From a checkpoint of a small transformer trained on Wikipedia: vocabulary 16384, 70.6M parameters.
Each number is 500 + 40 x the weight over its row's rms, rounded and kept within 0 to 999. Layers, rows and columns count from 0. Numbers have three digits each. The size before them is the row's rms in percent of the matrix's.

# k: layer 5 attention key, 640x640, rms 0.0463, rows 347-383, columns 0-79
# q: layer 5 attention query, 640x640, rms 0.0474, rows 348-383, columns 0-79
# v: layer 5 attention value, 640x640, rms 0.0415, rows 320-364, columns 0-79
# o: layer 5 attention output (transposed), 640x640, rms 0.0402, rows 320-364, columns 0-79
k347 085:481464529516515533470509515492484564522529557490445474473556560512463488523486534521481428504476548465501402511476525556535537467487497531448453457429486461506492523554519497516539456482488535463521531416569486474487514515474523588489559491
q348 105:551525550512534505578494420536545490457501501526480414529478562560527503495484479501486579569484529515496511578492524542495505523473561508462468491517450469506446497498509554599484509491481582416534472521420560501487451444525478509515506483
k348 092:498527515512451524490490516533469490425454514507485547489425459498505481492499428498536509550507493529489562499528454538470577461516538473532535533563528614523494490499522470546553605506441487544453465515435476525512517521475450403525518419
q349 100:507500527542523498473516469460568452533544524509495522562464534496546467555530466508526505563472533455467446434520543469485479537513527473474510481511449467524475506495462499447573505558512456466455538504481540515582529490441461489466468559
k349 121:549518396525531500512518519495496457535546498431504581496477465531549499533504501562532511488441475537489592535491433445503496459424501557495509490521522513521466529530489449446570433570526517504479491486501515498526442582520544515479563522
q350 088:423468456488496562480522489464498472473473385505515493530458509458472456488528430531535538542530552579461528487479496548464444505519610542468508483497506519595531480524515506502454551436507491517498500482486501550482520539492437550480471502
k350 088:546579491470520479445462542465502478511414540488484558515427589460488480554522457455479500442441546552494512458511506518505527440539591490535503518554481573501500498451565513424571482425444453533503513557551425504537457493552512485356504488
q351 096:505490531488504495453490472526531543503556501545532476507515558549507547499454493515519393507499505500551480552492460454527509514519510423426477495532435493468566507483505459574472483431573547517541484436464486482537474456536507387513538530
k351 096:501416506543477561469514519490555555530542476517522512536561457474435464438479552549574517477530427516490542454508455455493477529507469403483541493459516474518450466488487471501488531515553481538494557446446485555556494511469495455526499452
q352 091:518502547495507514492545520492504535463463533453521493547545541525506529472470431520464387507478546477465471490592558552525550483564525485482566481475481469422503518579542452499464579477477563497481481492532507503531437481503459474470523487
k352 087:522551491473531475529533456506512523483504511566401520393526521435528493524436546490515555497490512482498521413515529500473503485455539490459507492520487451479521562523576462484516520518495545495497465531497521463504427501520495445503500494
q353 088:465513483469514498437433465490530466470543539511439470503473454494433497495511574457513577511506428501494510418437412401530479530477498498543447527509476486496457423459441539465578420477512465454579524460475513494461530508480500497509471503
k353 091:515458514593508555494466475490472548507507506482592484526480504511465566521577479457450507549532491498510463577457509503499554527452432510524513540490543547536475493462446547469519518503523435568493521441484457496522502470500464527554480465
q354 094:538507481534504492552552482494551470525439480526558489435463551460511527492447509485464495502479521529422549522429472547490498531434526493447439490547467503529545516460531463486575519516537564528530502523494496502519471460469466467452402547
k354 098:468449514438494406512487545537431450465436555434475446518539568494555514441527498577586456523492587530446477515517570526565520495533524615537490521475456507431550488516508442541496483545461545535415483450531485522473507538547573426491477439
q355 091:484498482417486487453500578482490497488557522417446451628488451503439453466529555521565513548566463499598450518578425466498476463522496537564493516404459420504441466491493553476513442531535481519488520464509528491426575559513513493528493470
k355 085:489552506543514540498497417511610579586501500544515510532470488486473523479531456521441530452518457519555534556488510472487510521468462422489530488485544477539446541462506546543513516514469490486560498500456490504559493504485475510474531495
q356 106:519528458433473480431469492437490436518562515447491518508425456460455453455470538514497441545446417506478513506506506512418464475527448525496512493505456506568436514441485481383552475482564432538495539512529539518491477566426454466548496447
k356 099:511495492513509590509482536434479547545477551485527487550502512518443459490539462430482449440524463434498463510493527491482567513520445494408522534441497438518480509466531575467422484489561411493526531463481500496481481511438523504466528535
q357 089:495573503526507437513561495516453484501541520498514482530447589509497540474535450501512478516510516517500467506468515557476449461491561454493504493542518541453546480471517478578550424535556489550496514516460474536577471484442504486499453579
k357 091:461521472469547434518516528506445456512477509454495447487543533503524513482479497516526517491442534499560504431513498539494413446509540537503471506532462530490552483504515521524489465613534511454481483450528527514460532511568571504524456472
q358 086:463446447525511531480438471526533537505504516422470512478520475457467434551493555504486529526470515485513529455512459482517492525470483480499473514466525479556571496508494484435428549479467485532535514493533521566535500444570516526436545432
k358 098:527470573553559514466552510500461489433514523498474514547376481535509463522546435534508489461510522518422441584458504544499560582490534487515556517528522508556472543507508497464557532373478488498497454499519420477470470464421408513455472471
q359 091:434450469444495514460493469466519449501524545504536412494524467499501443458487586476512504503474414485462476460478549502478499490518490465508501513491465465451409501495507527525452485383514475476536546513576472476454503495583469533461518500
k359 090:497532485449476575480464461543554499529560486512527490496430467529543492491473489450472530503612461484488487544501487427503553537468428512530486490503541492487449507454402476487503537487529467461478546537460451484531501450490453592494515532
q360 090:428531440495576478498466534494505441509516525528437467513505522529511500512493504494501448509487499563559541509497474406492435424487565463487492537467554529512584484517467499490519470509500431560529520480442525494568511553433469417457514488
k360 109:518547461508499424578471481545546455427435497488485467565556478419543479479513484561491516434454561458481533473498555514468583460414582543514453521527526526500503546524513481461522497571536499530572424525523516492468463563516493551479472457
q361 094:486488468418546460505535548470494467465501515531504552499438519510542512498569541513521454566520513489515517522553535513468480464449427512533592449528549532471459484511461535569570445507509544514439503537467484521463462461447499446486471558
k361 109:439538404475585516539487511512530496543498531480502506501545499478428484474494525517470488510484524505538533513478517458479459423473450504484459558505569488502478491479506544601511478485469528400542458471511512491524486421540564521460515517
q362 096:458460524456522534607444436560470491494515538476487565520540479489474462502516512525502461480504549562455528510500522499432539530558495562575452550499443483525488495481520449478458547472537450478441492500520504506549509547548516497463461485
k362 102:458537522467551505572420450506542507524467477526460473469557478522562491504478521407500518468478478460535541503579470527456429503530498427456401457527506484551572456474484511517444579534479472445549475576518478559534507514550465560451537501
q363 094:493449482510499510503496428469459488517494501470454442500493428499496419505470554547488506504587493519504469502490494475448473476429492546551560491522501463500468507462526474537546459499517539472535516539543524484477474584477487493444514453
k363 091:560477514482469522476480424532551555518505505494485532554453490510514526547512565432469507445566471513460529460471476483493529561512551465495572482517633506471431477531457535476508521476463450489489511548525485556458468465535522515443570503
q364 099:501479535519492499479428484535554528548475569458512517531548494538466490509503520424456565463527476492603513520514419486512525518527512437571447469454509448497488552499486481516438568584481461467556467466555531455491514484572493547449525479
k364 091:488462594539451526537505405451523489484499488552504506507494384432524486490494458455512511514571508433513434537545482507535510550540466501479486476494478505540473544467487486486529522508481419521457520460462517442479486609463440570523558563
q365 093:510493509506473516480494520552526480545488449426502491485541547456509495561490486514538528431494487436586506546502423508566546508572533514472489506478506465486528520520554473403458548440497476517529528497532519494540497526541505503509531395
k365 095:594423509536493535490526554532520521519530501455411449474524455482455492514493530532548479483462457427567459488498444475582520562592482497437489448434472469478511566517454453483526501495543502487522540458500550511468508526456449556443564473
q366 090:488458552470543506497461514518480532491512479469508470436521451514527485529528539482494441480511521470513398529490502420604525450442430468529533505550457422449519546498517530567484450464441520479515472516553491510443527491488545466449515515
k366 090:556554486504522501467472440504451523549474498541565552544479451527513470536529455420396489515532506518431439554456494447475497534462486531520574582563535527494427525458435522530513491409553445520474541492512433491515513488499503470463518450
q367 094:491481506456555446507488519534517510550480528512471550433482502493453461535516510410418514442532509456540469515554412450522517429435453450540515455542525461488555574520487486485514467559433472482513478506563521516449511507493497449454523502
k367 095:489464540500482488529487497468452530489489503431551490517501412487523501545525482520471502477518567456478470464419505539493592499477529548517527477496523519593481501505556543461544529553543437525468482437547474475473467524439494618444465513
q368 096:452504513511503463496453556542476513495538504592437418487471474565496484515511466517508476550466478503482464520475559467548507490495499495503473502589487490521560510498485559471492461450514532481496453498465485485499480349514589527485536594
k368 089:499525495506439553530554502527470498405474397505545529517458535547516498475472456528491459478498524578452442464540508541467522500483542501510493565480485516485470449525523535509541547461567505619510552564464449494519467475506552426572444447
q369 099:480542555486539455530499486539481513514506490445462504454534574527470422529489535494483581417513496474483503400577533527535473439501401484560478428477527453439558466559523483474501508519437458492509545460567479506539487537567483528516502426
k369 087:539446484513523460514530502501518518465500534412479519533414541449477458510488562457475436510488491464530524463491486518477588488551526515410441492470508508575516528547532488490523518519458461491526447558551490518482559548522465546418478468
q370 093:543478542485551446509518522509506542547529585537484458459505490548453544520533511478435472404468507485505441470526513492539509500517403515515465486519473514480503534524504534527534475469471497439518487511532492471505504368512602509449493551
k370 099:474449478518459436479514507467481526489450414537498566454558437519541490487521517500464486480515553488447361473464555445510500567467505577449559587491466469561467445488574524480472437472507491521441580516546537456539499479527527541550422488
q371 094:531571529514546462527553524534492532457550534585513446524494481601556547490473475448562461472497510505461537529533525541543492503566503496479521491492443530464544479526521509533560465452488592439492512541463490454533482385535557511477496559
k371 084:423487466504497545514541514446481480464521439606490472469541503484527586443477511513555476492476507552483500505474462453470440480475547494514498515443490541471480360497486465527530496467490574521489542466427543491574508488485531447517447438
q372 094:421492458518453518477461480476484523551443450476504539514496514382466515441517530493475489539515468509503506480451472528461532490465551530517525546483561533461500496500516479463479565559526466612510493446513521497517465579523422493494485441
k372 083:552454517521521457478467478479555473517473543419487518510500540457511474518474531433431551450511485427529484517519558525562546504580493507387441399517484450495459581508532481451482435494459447435539515529593475500397507517514502507482532497
q373 088:557502529523534455494490500479485523473486584501502537508550475557482523485496524500462517471493524464493515525512547455554495527508352521532520493442449516414454516516541467509577460557470472471515557529512504489489518503535578507508503515
k373 104:458569479445479528430467486489545455573451493533509558485538520516557511548517475495415462496469550470474417534463563430563482425468456575563472522461516557440524439498476494484561461500517549420462493482553558505546513492558505529528515537
q374 092:543501548483574441522497528492506503519488515456469517439509457531490483582529530467464524377544509527473435464529510477508492473486392503571511452497545455515500561490515538490531474522400435429455495496620476488476564475475533526494475436
k374 106:472495529446538428528488481528422469455477477453559471463506475548509501539512525436519484515490562512478423531462591507478467514470558581525500480528505459524571502548505555527434518529548567437485451524475479543478510427489511494531482565
q375 094:565498515488531488542523501524510512429479565489485518480486505565500460522581497483493628450491520496447508465588472492512511489488400493500485481483512485535504475520540564536511430565416462430492474585531501471466490451523591532493453465
k375 102:478556551461481497486508536533486517502446465518555501492433409516534491491560480489491442490551506553451472541484501518503449503555517544562504556530588558516570436498516500593479596440472570469516428540523505487439533447506476450436536488
q376 085:467462478497492545500512498491503513477501389497450523587472574480466454526515501489548534594483485536460474474486515546496445508500586528515535503512498517574530446502518484487454560554493461497476504453519470533399492501519411557489444464
k376 093:539520492496485441463507531569531467452462556451481458536445589556436560464454485491457469557513503567527531541510475620465491505466577470495446458543501506476444516541548532572560464424471473562537409588529517479463432538499516533515490550
q377 091:555519505482544467516538502518475471490603495503467451515454467574541458514532451546536490508456533478440494521574588511500484528502414524461536462510455482523493514493495482539543419484473566483464532565464488487474523421489555547479516526
k377 087:507553498498525507556546493485485477457471490522597572524443488474543521495517414517509466519500470475467545474502459413491549532453487503542517562571507538513462442468479579461511539496559445629467493556492536468572429509502428446518458483
q378 090:476468441436425518499536486471494516501511460480540509518492523459482534437499496519559432571545470508528575536461429564449510462506613519462506511488473531441490480479537516511499505448579527564501525450444509481500495582525493448538531482
k378 113:526456476502458520509470476422569494524497475548439495497533515530430486481460635521513563467534488510506533510480453491474468503562488486439465530437496535455481514450456405518443547423408473480504550502487454511470512483463480528483506435
q379 086:587505480487525452494466502486494543521503597481494511433503506541505532487483583453420462410515498438514481506492461439517560511505390491561482500503498451405469519453531496545528479525466516512486476541514498480511501411508567464508538505
k379 106:459493485521451552480472454487506541526610479516532449458583425520518543490480526496477443522493521461491375495477527463527492551502434528533484472440497437457520482514472478536459511450527580454473513448484477558519521494462555527566516503
q380 109:586511456560520572529513456469533551458473493518530496517534542502496525425481517524486616495560457505482506545530513558481501497520466568463460456431465485516447572468519548549516550497456502428506506535481481500472554535525505554531559527
k380 098:490498484443483482491452488470508461480431491590516469475545488446529518498493509478512478554530524470476487529543526509502565461481414509557488530481496539546564472510461466572491585486486477488529478515396523499559587493553455487518514455
q381 087:545491536462493493502463517509488523533538614535484512447568467552486525517473538483420473414477538440502475511554484447528537510479349449523479486483517472442484469518487514567499522542451513474482495553533487478492528423503575475511528517
k381 095:513477491532477503469515435502462564548530434433543500457536419526488465471519492515443471467524564437455460535488552431544493603502407503484511515486478453567521471542500518490447513489564574464422523483526489492543522452485530514554517495
q382 095:584405455536544482472552473499537463475472497481545506560491557475476480510557491586545524519450546528477506489526462469447495461469576441483487483532564521541553513501497509546487422544447499474547464545451479466514516524507496503502514503
k382 122:536532457535490513476550563495533505532471492426505546551458439487460504517527483532542554460521523563512538445398473473461460499549545449473530476499587545476502572547513458499535519492524446464484526534477562499432487471508488562425544537
q383 089:615523546490549459561528472505546499548523600463497518438536504560543505551526498486449493429508498486508504498541497452507541490485368479501527496515502460453451560500509494491518438532459505465508480557516522470520517429492560486503513511
k383 096:488507506450509459534478477539436494508581501437539505467496422494534502496522470480497465563541511525474476519509507454496467534504475501568558502538452472522569523499461495541463496535574600473464465493431528486447557464454501432572544538
v320 067:504466489466490508574496465458468532516455458520507511491490448478490557431481514533508503506512526515425468518433571478456547516392493517482497522437523481546528466568541579520532576499542517510535517541510511521540437470414541534431444482
o320 064:512553493592513518449585471522452497513459456522543424539504493471547483453546554485517527487502524533574533501522519470494459466485536537540478513497503528481543424483465415458396507463526514449511472491512506462506537548510376502479510577
v321 073:484568488531514486495507463494476467479534499514490493517531454429511541590563497539487523510541509575452525489525463477502511582478525538521446479499514436541463527497477459504475527456548514492458458575547503576468452527528543513446518493
o321 073:470525428471486522484541503458561569499504475561529479483456511528468507435427552517453472547473447507488538528439518498476462475459546481425519478486513577528517499487437508472487537506480496469553477524448481512550506501485452441547524505
v322 067:480530500433578541534523498485539513523491512542417462550548567478514496500470540505478531533525565471510500439467547446481549441492527602466424518500503538496494438515503509519627465485509524495540453473504549447473491493462526519508547531
o322 067:492490488505444446478439439532483437446459462523505533525445469441499508514533530515518540532436459529566546474497466506476531506513514479573561508472473475478475463534514496553482559483464467510482521485524457532573555509491487463470530480
v323 076:508621471538512527500534487491538514498549501515506545549502434507482455494494531534464562518493553597459482519503483424478477521525496543463472471450466534526427576443553470524549550505533480510420477554520456565560474449578532547596452498
o323 073:521514491524491574448509504505536471493446542534477497404470455564520540520473461512606427458509512430486477489472488544451506534512527463487423543489505535498565512527621548523546483484520503544469546506466609469464470508479513506493539492
v324 074:510554547421500494529544455539497467494485498490553472500482500445603562431506451482517486495520539577498459544495549562507535475424513500494481481550514486496537558450503542510500507430514492452443483495543456571526472499538525517453484495
o324 073:482478491514503492453504512459452500524482486477458526551483496494468480489496449522498459563459443486479528495470448498487484467481533501450512527489503579528454460515501507449510545559560518516518546525413498476535457559504486448519497487
v325 075:527430486460431515430467463485528422505513519537497520526534479506458514403468510525512507506470519522449526460520524465403529520567463511545509532494458514518507543468413483493421553545606513580491545509486546506483509510431472481549476519
o325 078:514515506507495507491503550544500473500480543476529473502515468524520500511490488446522506506508462467448511562527543545474473519486516504572527478489506471514490516536571510489492461484496489470475504534470530539497555507519439578480475511
v326 082:535498501422474458491510496528479488497474522484526545499522537473539459481503516545514479556543485489476494447500462443541465506537507570486466563496529546488517471504468447506470470559489505493490481539488481487446512540487523438475514609
o326 084:477451480472519475497537510554459488480502500426494502565462524516544526461516503476538472475446454500456486520488528495459481470498567484605513486554512490533493437498516547517505514470524480499553498455464503525530506438491484409490478438
v327 070:480477465548507583484473466597529417517491536475530453549480498503494535469466509448467479529500529530559507522516450504550581515518509530538529488482474497509514424507477414449468478535473499449463523526511470593516544471507493495493528503
o327 064:531457460456492495520514532445502537497485460504494527411457544548556551470559526577526516486493475506494485473461559514476444499458499498462476546453496539493503443414465485512442506509548463517508494528520578451498474545488500516595479542
v328 080:485538548537518541537529548535549480522512423549546463501452532459466481517504479489485604516454520511508499653487611473462487528523561511464501495461541591485508506459504507564562517464558502475467431469528558560551453524559495461515451570
o328 079:535510476481484446501503472461520486505503534512501518473517509501541552471475464545506419521535454525502544477522417495501524509529476534504557494480477530540523497488457495480550493532538517472505531495504455457510478518508494459479527531
v329 079:528502519559404510546502440520496560485492504581527483503483426525494491482488564566503492540558449513464491498407549497484575543502485456481561486489497540451471569529501516547561566468541506515604542483439505443501527484403500513455474601
o329 082:513552484533512453506475502491512472582490496511491526515545468501510458508480472490524518466487514500494536537550471480531504502505485518488480539493510494513505500485555466477474485499515549509446496507478484534484498487532450553511512499
v330 073:458455508405530533503478520543475535489504483501543524523435521471472438498438469527519461503507525443443533505476516503534552553499545520534492530483467450535489530544505464502529484490461544519501493495532539481557477499524467486502496505
o330 069:548435514509455527496500484509518514491548419520467427479523538454485552515509542434497506441540524535571531506509506469470499450498490436476494492517507561516484501476433536501528468426500491515484522464479509533446455448541502495415541485
v331 070:566478472500489471495492469510501440540524501470479433527502558442506486517434515492447481482495384475525564507567498510549509497475486465478485480420507535545547416510517452453521542507427506486474509494429475522535403506502497535481455594
o331 066:535527554474464494465496494459505559488474532454476518492483416466496550550528517509540531501530543510554474561422462554441518508522518504496427494483489439481457491532446543549549491490519458472567478474537487539535496505514510519479503500
v332 070:499499439521532407490491530494533444470481406504486473417527489526423562461500474457447530551508542494536521537410471509451490549466415509469492513463522482501529457464464452517520507527448494514511468469530544436501583483495524495530534518
o332 070:493508503541514470521497476484545543503534599508486493503554501517553545487475535532522480565491507506508471527539618510532496515524476523490504450515522468459534527468539537477531504491473465457488499533536484523493458523462538487448454482
v333 071:461439532508479450537491485532431417481523409475497499451518495506503389520545513476542546470556508468506529548606531538522487476525511410475544488573629550515464481541517561451523548480517494524474507457520576574462479514498495556526542484
o333 070:468450475461494469486539540475545477469542492419497456503540484374441553456535451534482480528444471554502464490505520474497515502507522610616505496408495431499473528563525544495418427453520486466549428467523503483481511516470550484491461512
v334 071:417399509510523550546491449439608475499531547538497550486526552459483464476530540411476485501471426514550561485577464487498448418516514462475441511482481501432527451476537505511522559536476497520461528519534549485452482498482520447480469478
o334 071:550485539509612456487529552524483478496550528404482479518463482549523476513495465495527448472517513440475454559477463504540519509470458479537486389536490409505493480508481513498550449467539464484542438486508495496549518486581550550521493527
v335 072:501565524501417476442512517526510511503502561507558499510528473497451525446533534495489489494526488475495481513572497404529491535527564573587575504515510453437432477456539501540468563534559475520471538522504492545530640520519512532464506483
o335 068:460436536528547509555505581499423473501487476460455466512509554566482487472485445510520457431507529424480487460478536611530516512469427431525467480510485549493525520514540523493549422450493507456453480551510557480467380560503498479525458480
v336 074:467445481551516492523515518466601468570557587494403469453497590428458547521444457485470494494491424494577489450528418511564460502475493460411494499466429513487591516429462462484526423452465534496561473475531491459529512485535522449461554486
o336 074:550549599451491502552470487530538560501552519513527567471526500538469458611521510452393540516495540484542473490524508475540540479425410478508512457482524421535519551556551514556549519580454473420557450498535470474530521422491448505540461556
v337 075:546512476550571471483483470501573446518483526512485510495445532475466540472438492533460476564500542509533563422496519545519442512491506364487544484525521571503514533505437440488460520543530559401474513528523447442500480498534547399505479516
o337 072:514497478449523500563612491475510589523545520453477532449472470531484490552549540464503586451499453499493458556469547532420516509477445500551505481548418446491515511486565544510544503441454490535532501522518469505527548447477412554511427610
v338 070:485523530480467530514503486500548521466472464459510521520567572473558503582485472510462464547505585534515476536465580457490474476415465518561520499534511500488525495517516509498494430525591516496525537549539550557588503479593502534498507525
o338 068:515510431487489486494547475478491521504549447552470444432410503506462523424485511538520516514480450527501507501491436530476483462495543442425474536484506548526457443490479483510514576488459444498495521514500486476490446574418447399484472503
v339 081:445555552440484544507533419528526510488479479496529483505501490495544534536454420541545527516532508531496502521572566481438475516397540452536512523530564501532528470526491468506592472522542526520519460558485442471549456522552526555489476511
o339 082:555520419505490500526537479474539504526494522538480534523424532460504535479523484472456482532477496510507557524436424557468472483456566482446498541465489520503492532432484517489503547511536491507530534492491509551557509511432450439491516539
v340 081:447510538506436496520547440533427522502473423513601529537485433535509482419536478527565513488461533559381508531425583491416536511477514518520518545521488559503495491509536548501474554484544546501498551484487499507560489484481513540541476505
o340 078:510542417504448596462538492475518481501454476515502462508512538444534520497465511501566501537515500544520576494440477507477474503493613486464501536418530584517494459516485459482445467470528506537457465504408468551456511576504418538478484498
v341 069:543484499450492486520503514484515503536464529501442551500518528483459476488536538431434490441513531461561473487506496407490498551499532423530480578515474524524526412492443460498427468526438508525523502520479444484447512521470447588508501469
o341 069:466505500481528502487506535534508525464555459461502483498505514436524540482495532469529536532469434511494441512506491503477468432474497510524476493527529477510532548446471545548531570469543500487572520489548520508529500491427581478490447524
v342 084:521513529521501534504505469507531537522470504518537504475458524498518468598487483419481553524498553503601538572464484583562493432458538457490467500531568526465565496480493492537538519488466496574585467487476437491512491481499492463471464519
o342 085:521499465523466480512493487508524508528546488514506564507419502453487551504480467476433483500525442540522502510480444457461482456452492464465514476478487531490534568432478482460523543549505493460540516506527460491556533482492494454516509564
v343 069:539442477539515492506450483513524507531588509469471497477497517465453505506542514490485535485581467500515539540546513435466544429447531495518505514498504508483370437538602480530501508522465508495468492532524514530484478539506494486555495590
o343 073:483539495489526506528511512519490498458479485440525512495454521493499492488509544538514491528480487488496475493487475506500521576560528514519432461541502471558567505492514475525483487462476496429494459470557530454489498479507558481476444478
v344 071:506509555523477502573474515535467416491484474473544504477549549502498501584475540438469544451513486494580495538490512502509549477460499465486479455673552523447561451547503455478507424561566491492490564535469516502400445517546528559493459542
o344 069:583529449462514452516574433490496545519503498519498467530414573483532503447481484553529457560500517505431550489524463529504467529543520535467579528434495582523485529505479529447452592506524548544500507463523484478573513483445452454555519482
v345 072:473494491507513449498487424425467516462473480495504522461493491510512545494587494470500453498432448511468480498434582485487455466438460558496482524468402490514478424502504572416487527425602509548482495459471500501520494514399525555500473520
o345 075:504466465598451547521487478543508495526496459526500486573509516467486508487470530501525554494535585495496494568523508467475467475486478479458466564508515555461486515478432444555505550528482478492498486520401537504542550521533486535489462546
v346 076:499442509492555507477478526510543461467508499462522445476499523496474469527473525475503479463599512523599454582543442507588528481529502474563480458571546465506533554495497519482530459410435471461499469513490426446474481575543502534445523496
o346 078:543496525447538453534435581446502510478504536499503540490533508539467501468522481511458482492468471484473483454464447499522537470544483558463524494407481489457415503474550530484517430530548488521497470523564564499471479461485576420486549487
v347 067:525518450512462483533554466552482530542545452439484503391521522511532544534491498492475598501488479477594521550541528524478451566496467440473462413514485485527473487527572472545509538465622515557557488471486549554529472512486523585502457548
o347 062:493555429517480520465510497444576484462462543515481499537510475432495505496535471528484425557538491563483508532461477545485506504475526527400569566527565534541480523429457456526553560485475461491467550490498446517530450531484481509546475519
v348 082:470489444547500472477480517484539547560562500490404493425523500495470460521458494473514550512469424486611542451509490499540559512538438424431516487516477466480517520448473494511489533522418492488519567499460505433504536481475456530480533510
o348 081:532522551535508470500459466490525497514517544520490470499488490498466473559508509476425525498518563496485448503533498494490493522478442494482445445526497450464496519528520482481498479512435492463527483535569494499491486476510521559491493510
v349 072:527468455492477484509509461510414496498509509500482520454427432484517572414527542478493553513440495511465499551504468521487461534490481504495530600415503602482531483493502553525556531538512560534477528477514430594528453510466534528509479480
o349 070:439545524543495562426627475522567470512447489423509501505507480502581462569538467522575495485512468492502492558469540459477441518500510502499565428550512412494559474507470524518485500526500497515576505502458508480544500568516469535491452474
v350 079:538455524534588502535467564551574473505521537470417490564516522494467490491471531563506530488586431471582519419575418511518476505553500446485467483499426408516456551514471464448463455516413434484497496475467574601490549527515471443496552436
o350 074:506455545472518463489467567537452503461522528499453472447551502558453492490516483466500517467461472478468486491531547521514559530536489534584530445536517463498511542485554538508484454494491469470488499497569479455457481412535625535496504524
v351 076:526441547585488522416513560419463553495528447526430478467527402524456508546497452534456471496508467493433497466566520536501523566540494439425493508401475471449458522437461449516517602488444524537525520454498485409518477475465490502631554469
o351 079:488519531557474499512509477502493482504482485582522498483506514464502465548491502453478572476534528507525514514513497485455498471470438531513486469530498455492482552499517512515488452509480508508476498531513476490452507440528482519429524514
v352 070:467504523509560483537463506467427519489474492542483499532488532510542498545500512483545395482551524504509557492485571497432527541513564478490474516549490430467482494593510497468473476496531526460487494473514574504536506566451507549479444480
o352 064:483483438538474534496556497514518434488525487471554380478505473500501541461550512619470569463465501430524489511540518541498487536492545526453559582475454532527459436510524474536462541475531499538522497517447493473543489458526476512514513471
v353 080:534449572564526478435507523458560474480554515554416487507585505518430483487478518483474544465568492528512509584548459492481500479533481448503511478549436501489482594500492442517492517437485502503538530502541413536470479499548497572585511462
o353 077:546545508544511516533493500498487554500496545488526479466478455549494481585514493508492505479448491475556478441446517505505505516536447521472534457467523442506461499479520549466490457548466496525470494487543519475501491471450503505499545490
v354 074:508475518506530466480530461563462445444482555538480493462405454556490569468542487522525509502537548462458417483479503540489569534522491382534522568504537481482519400448525433487515473518539488475527537502448420502498471454437466600503505545
o354 076:516566532481505498482499470502464550530489518415518547538532465466511464473453540472473484495508472500534466488505544458503470441502508541574471522526512455515514546537504565496484525491506479545512526501521471480472496525493522491493502438
v355 073:476499472528522519475534551530446519487531420473484534512505475527526552491488464495503497481485579473497458455528567515475479585462486438505534531460493497481513399476516498465535516488565477480484491496510503477494458499508551609646475547
o355 073:535507495472480538464511446460517514486446586545504508489538492427529515456500516515574555535548470499520486508466496507445458474520551569497501579497540460488480546494480519564440561510507533541458560496463501502476510542491484489475515448
v356 072:415488551523454442487500487498434508464502474527570510531501498503504595564551446508549486487569480498451468537473573586498543485454546489452498487518549483529452514547547573496537598467588481477529522514473526511449458518518452520507495571
o356 071:578542443510450524508557466514510516502458428443541526539512472431528437449484526529462524514479521589539490551534482451505476509503489488519419538472524555503526504409474451505422447541478559493547465512490477519494577470518549556511532463
v357 072:503500488570474515493526512523476444503467517502548494506511521461478575543456523529481453499434621463496480426503502511499519509487482494564525539476424556541488427482492513497516513555514474457517488506454470476529540515491519574535556514
o357 069:521462517389535459465517466535475608471457481420481505445528534506563505438550568469581509528533405576494530480454482528443525531505468448541512526515527454484492491526530455529439485527507533510483552474577531479453456545506470421488483485
v358 071:515567500419405490445508543447483522471488580548462473552480532548474489536539544490492490534466477488512467501524530567514491457516487502553515513463564493498535524462537498488480525494447532496533485497519483499456527453462498434386467433
o358 066:480509446537570500474465503521541499506507471418514483528447519486555524493481526533498528506458500575554566476494489429393471520469514459543510430503424519460483387552419515517551475507554477517538517492547518451507456529475461511543504502
v359 068:546453509529455431471520538530502488483502512515451485462463537485480454542505431490536476462478512505472559472546462478490571583585490561541499434614535411484491438495492521439520491495432453495467511567543483514448450504486513525456492498
o359 064:485469524488556503482488393494521581552531498531459524547516506529489517530515547488490549496555488568516474433490532514473464499499473439497461474466501495494523530496481516443470519457538572478511507490478518480473516462501480484537513488
v360 075:493519499448580521535534549554513458495489612481452535551494587481489383558499514478499536524485571573471514443551502552542483407508521582484463520455534496539518539436465586507497504455479478438504466484555520557489502473576541544511461504
o360 077:519433485467469443515414509521482503493502494502504560451478524526467570436483497492498438491487449456494498491463437460481512504465480465578455502568443494445516460521554462504577500541545446526518503462446472482538525484519470427463470493
v361 076:540441460506523546412480489520480512515427555437497433533488449491499554563467445526536455453582556471488444512481480503545497486520482435519549460499561458514492535518465454504438502468439522480594506537530441561495470402449511525447488532
o361 074:525511446520473528532391537486481545475546494519438542494487548508487489509549535488536502495501471531510539537479502490557499418529553537470483583539516495460508520503468577465519482523505482543453535542463466484511519526517488488467547506
v362 073:491572474488505530477494391536478525505491589497498513551431532450565483492460503493452515453499556469515487445432608501530525471458560558488516485490543538507527491514476449527546527491549500484512454488497530455502504488465488598453531520
o362 074:446484486489491430533492494495527482452503472414443508510554495483493500497516530495506495574486498498516524435509477475472488471504522504500463591456457511548510514506479488523516533521467504513499523520501478549556529516459463465484509509
v363 069:490491514479603481524476571454530523503502499556511471497492472543497441443509567485468575541469506512536511409433495420519484450531532554549525572563454515450458519485528508524537492504437524537507498411497434509529518473478501481599520490
o363 065:476463444550419518442487442580464445489517494546518460515519537506503569515489522443510461462434508513462465574556500496508500470523507543518483503502475531476539485488467488495471514555507454501478509565495485498487504524475504496444501512
v364 069:497512502424417520541587442518450561490434565512465515531531530421554454500420510491485558552446521525487529465534547557486462508456499514422470546468490556508576475571508512534494570494519498552494533483453460516521506509502500550495492524
o364 072:412531434533479506436459486481493443517495501522525492482501457537523499528521460515542539521498496473489530516477479446479488462482542491541578522476432504488520459501461515501473553481469561584558529512438499533468537541495388514541504494